Weights of a small GPT-style language model, trained from scratch on English Wikipedia.
Size: 9 layers, width 768, vocabulary 16384.
Architecture: rotary positions, untied embeddings, normalized queries and keys, capped logits.
Each number is 128 + 24 x the weight over its row's rms, rounded and kept within 0 to 255. Layers, rows and columns count from 0. Numbers have three digits each. The size before them is the row's rms in percent of the matrix's.

# up: layer 2 MLP up, 3072x768, rms 0.0373, rows 1772-1818, columns 0-63
# down: layer 2 MLP down (transposed), 3072x768, rms 0.0345, rows 1772-1817, columns 0-63
up1772 116:095189099134141157104142106134092100136138160150126151153157161129088128154106115133074122146118134143090158093151109136070190133114090142116129157158139142122124139148153127126124146135087085
down1772 115:159114115140162106113121140146168137132077136121100136141100112170137108099127072128170126204117136105152137155168113106137125127105111128087128127143140133146100111160134103087153093136112120
up1773 116:155126142157171101162120128165146140155112137139144121165154125130137083146118098129108144160130096119093120127160102091128174156103129136129114129129157149123094136108145126111104150108097111
down1773 117:082128118089171155124108153146130163130144144115086159107081116124135138129107105109149109141161119139161120139167167110119119134104139173123111102107126090078187146141126151162155130095133090
up1774 118:088155133165154113106153131115117115131115149158109125113106076166125146149126130125128140151137134158103127151110088133174108153120108132103150127126139187097125089130150135112075119157090070
down1774 117:120127121096149125119132135127126161115110156188106107136137139092111114124109141081127095153139112134105114105120110146117146133100121175093137128108118144136129145110151131135084149138099166
up1775 100:159139149149163124146139117139121133141113155134166157118123113122148116103115118125107156117110118136119131124142106174160137129172133172076172119118101145093135084149128112141158113125112074
down1775 111:129079128112123126141148140161097117139119130169116121101169137115123127113096139127161167163153110117168137144127147124165067120129142143142094142153101142080171109113118098099107137137073152
up1776 102:112144100150073147140120104156109150143139109149118176155162105101110101106138214149134159127146102106123105113145112132113133150115136091136162143092089119108126143139130131120127143070105112
down1776 111:164166113148114122157179123142049116095096113148124120143177128090129122142147119157157096128119132155138126135160127122136104119133167120163111168114062110123089135098119094108100155123122155
up1777 115:124113106123147128108131077137122151127124108126155137150127090124142093183147169114176111122140144113143170119141102089138115129145150105159161093124139151096138144171127140109166143115130153
down1777 115:114097144149155115146109135107108133109113138121142167108137155115117148116126087156156134151100145156130147153126133116124134089141161157131116108141155182108166112142131102140103124111156141
up1778 120:137117135148103136119153090150134174149125165107135139106103109079135161107135180102138154112097129097115110084147170137133114080099141146120167162145131182156141148123141138112107163133158148
down1778 118:109166120157202121098144155112098099133134149150098121156153113143125152112165093110103123083109113132143127143134129123143132130136107157104140108141188119124118119148089144098153125141121115
up1779 124:127094140151149095151122153116077160148132155126111138142113133127142149079149144110116143148143137165156120117140098142118121094122128085144147138141117155117139122083174119103150143109096140
down1779 118:160162143163121157118120137122144099111114132120121142131109171126084103144127131133121141136137110113122116087145121152126132130157129149108169120089132123143124186101101119161133162127129143
up1780 036:134189137131113146120101098127086124189121135116156137130113122131133162122124132144148144100143144139144122144137091151104171108098114111119141140112128092138117138153168136147136104098135122
down1780 031:081158126118152141131082141127079145122121138132132108137092136119135146134144133116095159122124150142150117057169126163070167148139147139115166106134081170136140106142111141087138115103152114
up1781 111:105171134117147144100197130089130149142159120164150127140144089150150100129129134118118145108125172159085117129108086153121153124147116111101140186121187184101138122116135124112126086135116108
down1781 114:104141151165112128158180121120129156178124162108099163120151143133125097090106086113157151126150133155154117153164123104161099137162105129110151141140107161140162091138120163110078161093168124
up1782 104:106184164114165105132152100129049105131171110153163136109079104137119136123127132156149140116113157129103114163109108141145120106119161163119121128077181183096144142125145157100130126116148140
down1782 109:085135132087145116113093076160184103093138111183134153170139150152123136148112181142111137102128153141112135132137061126111099120115120112143087131138088123097123143117132124111134137115111115
up1783 114:118151118140076131140080141158080135142162138108137124141158160128149168129103110112073145081108113106150120136141134101134179098136136148113164156121142144162148147133108085101129082056128134
down1783 115:129159139087131111130105169125143149132121153143139065164096089167126106111108129128133097119130129102090130152118103133153131150132148095136106090158085111163143135147135128119131148136128122
up1784 100:092121165165125162163138114073123152129160089079125108130124157121134108163116169156104100104122144088092136144110101086165152145145118103122122118166151136151127147142146113129099158145130133
down1784 111:115110165134136100160093141113165142131117127075153157111149123107157107137103132149117126118111092110114116119122073135101125128146156127135138102117135144120150128160084122129150139114119098
up1785 116:086162105114112126112148119122133110139121135182160131162113092119171129130123131099162121108139125185120114164113142110115129125103166085119111150086135117145140110132147108121144161128117150
down1785 119:126164152163111150105132123128144136113132109100139153134124114096094150126129103113128119149130125118109154166172158128148151159122143168159133150116137141152117166132116138179106131127111113
up1786 105:131166107171087115149131111111123122124168113111148122124130126127125173147128097157135129114103161127083137121122128130120138153108131093117120164140122106131167125105131172159132116138109158
down1786 109:095083136126116105136103135115119122115161128080127168101109144091138136135157162097105149106102081107163143128133158154102127138125095149141116132118123172120119139150121150112159138131147089
up1787 034:092180102134117125090099060117107141162114158122092151135131096167108128091150119120127117094124173123099097116093114133126136125113128127120125171094153148166138107170111115127132102103110098
down1787 030:085106099133082124134142152142104136103109127167139108159110151109145113119136104102168151166154113093134168142181109177085098124114143149129136086211113084105156125135148090151115156177133148
up1788 118:138161113087114132132171139125175099140147125111129114129139112101112107138120131109150115148122142094114118134104080100125179120149138088087156145160180117155154157109147117128101134144121089
down1788 117:187116158107136092138140145143134113099110097114119144120115097144132101142143166123150176134179164104158082133105125151156145094110147125150098118115139092142109124142122103134143171087139108
up1789 110:121142116109110151118080091154122180125126146147139125126169125157156160174125113151146102111107094113154148138134110165088119170107134155107162131103158111104117099099171152150122095104086130
down1789 113:160121089138115107164145152113153113129134093092119115127114117115141151148160101100133122095141092147107110131084136127129116119096137149155136161133122137128115138141117144119125141140139114
up1790 122:108131113117165114122101140154140141136159133127144134126112107097136105118134130100129134141097143118111140120102117172141146129168100123153146128113142124105104116112135135161160110140112075
down1790 118:113095153116133144127106157140096155096141101120113135122108115133124095133140097135101102137068130126138144100125089137127148123189162070107115091123111110090142125154127144116152130138110171
up1791 123:144156159135123126143094088121100123131146116175109147116107154150133177121158146083138157110143129127134128137134095135165127132155127108095122115100154138123089165155148128095125137135139117
down1791 119:108103099157133135081135159167144108185110108125148106119120127176101151079136097161118099179152140119094079131134141135136204088134076105148109134127127139179126116118153146150085122153104136
up1792 027:114106073097090116116113103109103168199123125152170133098091128125131136116146118115125127129150138122131093132132102135125129067135089135114166161126108133154123162119155110098140108119106131
down1792 022:118142141120104116137163158085146108083149139087090110136093136131126127132157110093127143120141123089156133107150134140114112153143103136118146090137120096151140120143148080100115126104160175
up1793 027:103140101110105141092115080132120136167112130141178170151102147086140175120106127127100140125109140163148119149134160131142138115152099129115134199119184124151059119108148139082126101094134127
down1793 016:100151157139115155164185144097113128078147174134115114162112125118130145099198111090149119132136133141131124112142132131102122142150114106086150094142099122116167105103123081086099145104141154
up1794 105:141140121097155133144083126116116139131081145141103142137138154110155147102091143154104118130161128198132135131152161134142111098122110127123125125122112142149136189102168102138149130118080103
down1794 112:163114083127181136162101115170154120101126145128101118149170171133114136133121084110114109156158175151156115128109113120122162115110119169148099112123150124102178114117118152142127104161122149
up1795 108:133139168097127121111115119158123129154136111143165173170134125135116123121125132117134114133141146137127103076155151133120148127141155123129151130135161107090103151118143141127111151126109158
down1795 114:117131157099149094112050115124133133105107099147150110159126105137133108138133106149125130101128150150140155095140132087124173096095140141125127130134098135103137148110131156123154121164130074
up1796 020:121144082120122143149117108109117112172132147148104117128139125151130183135095179145126157105111103130108127132076150138142149144133095143137111144069137145107122132119102142134159127157140106
down1796 007:091103147080119125146107154121093122147134172138102147139112083139178107162118095120089109127114159112141149119138136139117119122127135097139138171172105126086138121108136123129119137136160083
up1797 105:111115120128088112099108149110132128134139128093106167142097140099135169128119132103101150133145140157092123110130159133116127114111102097131182120130116143153152166124144112164114132113119101
down1797 113:115117124119148161131145101094152102094079139129132168150118146104139146135104131118155124125133174143087115125126176139150164126147124128159173116129136109146107137094094104105112115088087099
up1798 103:143152098146126161071133136140124176134141110113166121101176131109164148140131126147157144122122143128085108128082127103115132122105142138105143153069114134153120180106123157082074096110084057
down1798 111:097137116114150140124099116113113159145140094130131109132162103130112136120128179117180170125122111115123165169129119106096148153140135165123151060101129129159060129155168155096167109131111162
up1799 022:133122103141089153132123107099112152162142107090141141121098148122139138172099139166105129083086113127157129160109128181154091139113131114125165121111119111096135125119152124109093127103150123
down1799 013:136092134114123089118108088153089093094126130101113093120112093137094100126102100149127087140149101139162144166134129107134113129101112114116118146157136089092175148156129109151154108163101112
up1800 111:098115132166094136071153129130102115147134153150133128124106116153117120125116151136147140147160144131103130102115139159105150103146058127149165122131107172122094151137159128151140126116104129
down1800 115:134099111106106120106157108152115142117096102103122114101169127131099135127130138072139114143173098117131145113102174133085128145150107108124117102152135159183144144136158110151119172131125146
up1801 021:102115114147098113107116095157112121187119139163149144114112124147109130098144142126115083129105114111075147135129134119124127105167141141117180122125129138089105156134129096128108129131128115
down1801 010:144126117125141146131135144151131134133170099171126182124094124106115121132167114188117065129121146172104144157116128128107084134151140144152134141146122124136157115100091110112116110121135187
up1802 125:119116115122127107120150129085166151142141147154159110191115084143156119140070125091083094152142165112146115105123120072120144126116109109122137154149108122125162113151155164096093089158112129
down1802 123:135166165109155154128108099133125130108111110149168135113108120125135127139154114130157160097166090148142111096136138161100172135086100103128143094173134178114127144162107118127111110110126145
up1803 110:133141110100121154112133105094131097157121096117117072115078123131136157161134195166138124071113105113127157125142163103146128150146104117137153139077160112160081127132129136158131098143144142
down1803 113:141093123135138120154131161068109189146144088124171094081139145144159096113138137114136133130143120125124118121097089093121133144140140083113147115188071147095156084132176151144120133147130125
up1804 027:081150181110087109128145126160117113147111135132119136134119087148149091146117140137097160107147175119112102111086107160126131139135124125106131161110176177116121171130146119133155141099144143
down1804 022:124123106072122143163119088130138131107123142168110133126107113125171146144151120151126157132126087168117115119167131123113180109075140151106157129129108122127147103139139105139149175108085131
up1805 025:118163108126107125145150094130078137186157159121151142111086113132160150103102146113104137128119111127136155117095126142113110095146093141119155162117136137139135170120144126085162163097119119
down1805 016:126103157147135125116119157151083152113133159112105170148130156128108095089144082081121148106151131104117107127140086136102113135111178174107173080197097117108142111141164122130156100116152135
up1806 132:105117144111113118149109100127104166148155130109104140108103108119129107090115133095108131102149097169152184116122140129140111102152139151082152152111121194121140139129172137141135125101082151
down1806 125:106159120095204138169150170156116145116150115133158145108117149169157097082126122143145131155124161124104121137177173087163128148139087095160132123106150124147150157123152073136118114112119137
up1807 112:091141102143164123167131146128174109131141110130110172120141074101122108104157167123155130127081128082103116111102086191207155156145127105092133121089117147151124120109141145149144085127155063
down1807 113:117122117158158123136123149111148160158115157111114126116142108163127133111143154144103153148153100107121130118114089116130099105151110151111160147156071084109125117083132129138124146095158151
up1808 021:102122093114098147102105074141093116165114155092123133130126148094117145136103121110149124083143101138117121173114130135135139112121123121122158182126126103125118157138159101128152095053137171
down1808 012:157185121116102161181106124120136105112156159088140123150106143161104108132138105112148162138138114126130099082093113134123114088121142126130102087132120113154139124134146123123104150159141102
up1809 099:133183101096133152073133121112151141126133123168182155134118163135184175123138118136113135105121132151124166091116105143096175130130110116065138119118188148173120172107116117128080115080088095
down1809 109:144110123124158115102129109116128133130159120104081120128124146143153101108151099122099080121108160112137136119147120128106150147133112138150138111120162086126167141101146118119139110104134132
up1810 124:141122126157160150137146126147141131122118155171114151161116136123150164136098156094086105129097185119143141151117133097126126118133123144168142119129150147094073146147149107125177140069097101
down1810 121:129183145104125117134111126118120122111074100146121134123142198118117111128130131111103135118088115162099110130115106120132068114133103120098126114128104147145148097137135142150117150111106120
up1811 121:105127119137108106148144110109125077148153127144114153094101140140183138149129118127117092141099115135120121115158122152116141144118142158126113133135153108091090122163137097102103166123122123
down1811 119:111130094123172164112162114140103110135160144180122081155141108118113139166115140143128104102122163167153149150078099128137124085181136109114118131160120099112125166162123159129149122149115144
up1812 114:147109115089085132131113075114152118142124126115132135094154142128165184151150119146079140148127151106123128113134152139122110127143104133140146108138151093146137166127121143126129151108148096
down1812 113:110097133125146136117135145138151113081119106127160150078093166095126145112154141110133102156125141122155091157138141130116155090138130165107132111124142125121161119131113112134110102133127134
up1813 023:127115129103104148115082102129114150178157140132155157117132120146156109140091127157123125118150130105111101121092161089132128116159135148134142141122108114100127170117153093145143125097108139
down1813 018:104170117143103110115107123161116113147122136131099130127115146122108080118145081121145127115121145114101150119159107150107140114093115146129116136122130138119122098134084119091081181107092113
up1814 114:137142123081132164099129123148112132127131145129087181119104115127128129097099154100136151110154150149115155119124108113127128082155144133134149140134131125129114201086154166087144150132116107
down1814 111:097144119112156112116162114129148141109147107142134112136116130154120132145112113108184109149105149127096151139096142125139132160119137172110115090121092136074126130166164140143141101127132105
up1815 026:139161132137135155137137102097098138191142142167153115108097177077144152148113136128129118129167113141105139162115116132133120124103117130129141159126173131136095125161150139149119094114116145
down1815 022:131110140097134142160115130137130161114153119123127118144095081170149158129184157166137125119108151154116149081181099159116163089104126116080161101134097074091098130075132107173119130128128078
up1816 120:154137134126133166078107073089146157157106135143164131150156173116142159129097123123123169121137120169136120129100093093107139109114146131123197167131117138099109129161160131091136109118175140
down1816 118:135139117171157133124170160147147113176121117121157131124121122126153128136114158114142140144119085112170130143104154140170150157138108177115143115113178116151092176101112134148104136111133172
up1817 114:123143144158095104102166105142120180118180139114145132110131152144117137157108107084152131131144124134082110133091156152078105142102075120130136143161152134128119083139134146143119129113092108
down1817 116:130144136169138134156073082143108090089134128117092100140112140161114132133123177121146129087108092152149126073117154147129138153109075139117058134168156128111097132139100173128134099138130144
up1818 120:114141128156109128138095134123141097146109171124122138125110114116111142130108138100102133131097124080129149125093108142128106165192151128151124145142170087150113150092190094130148121131091166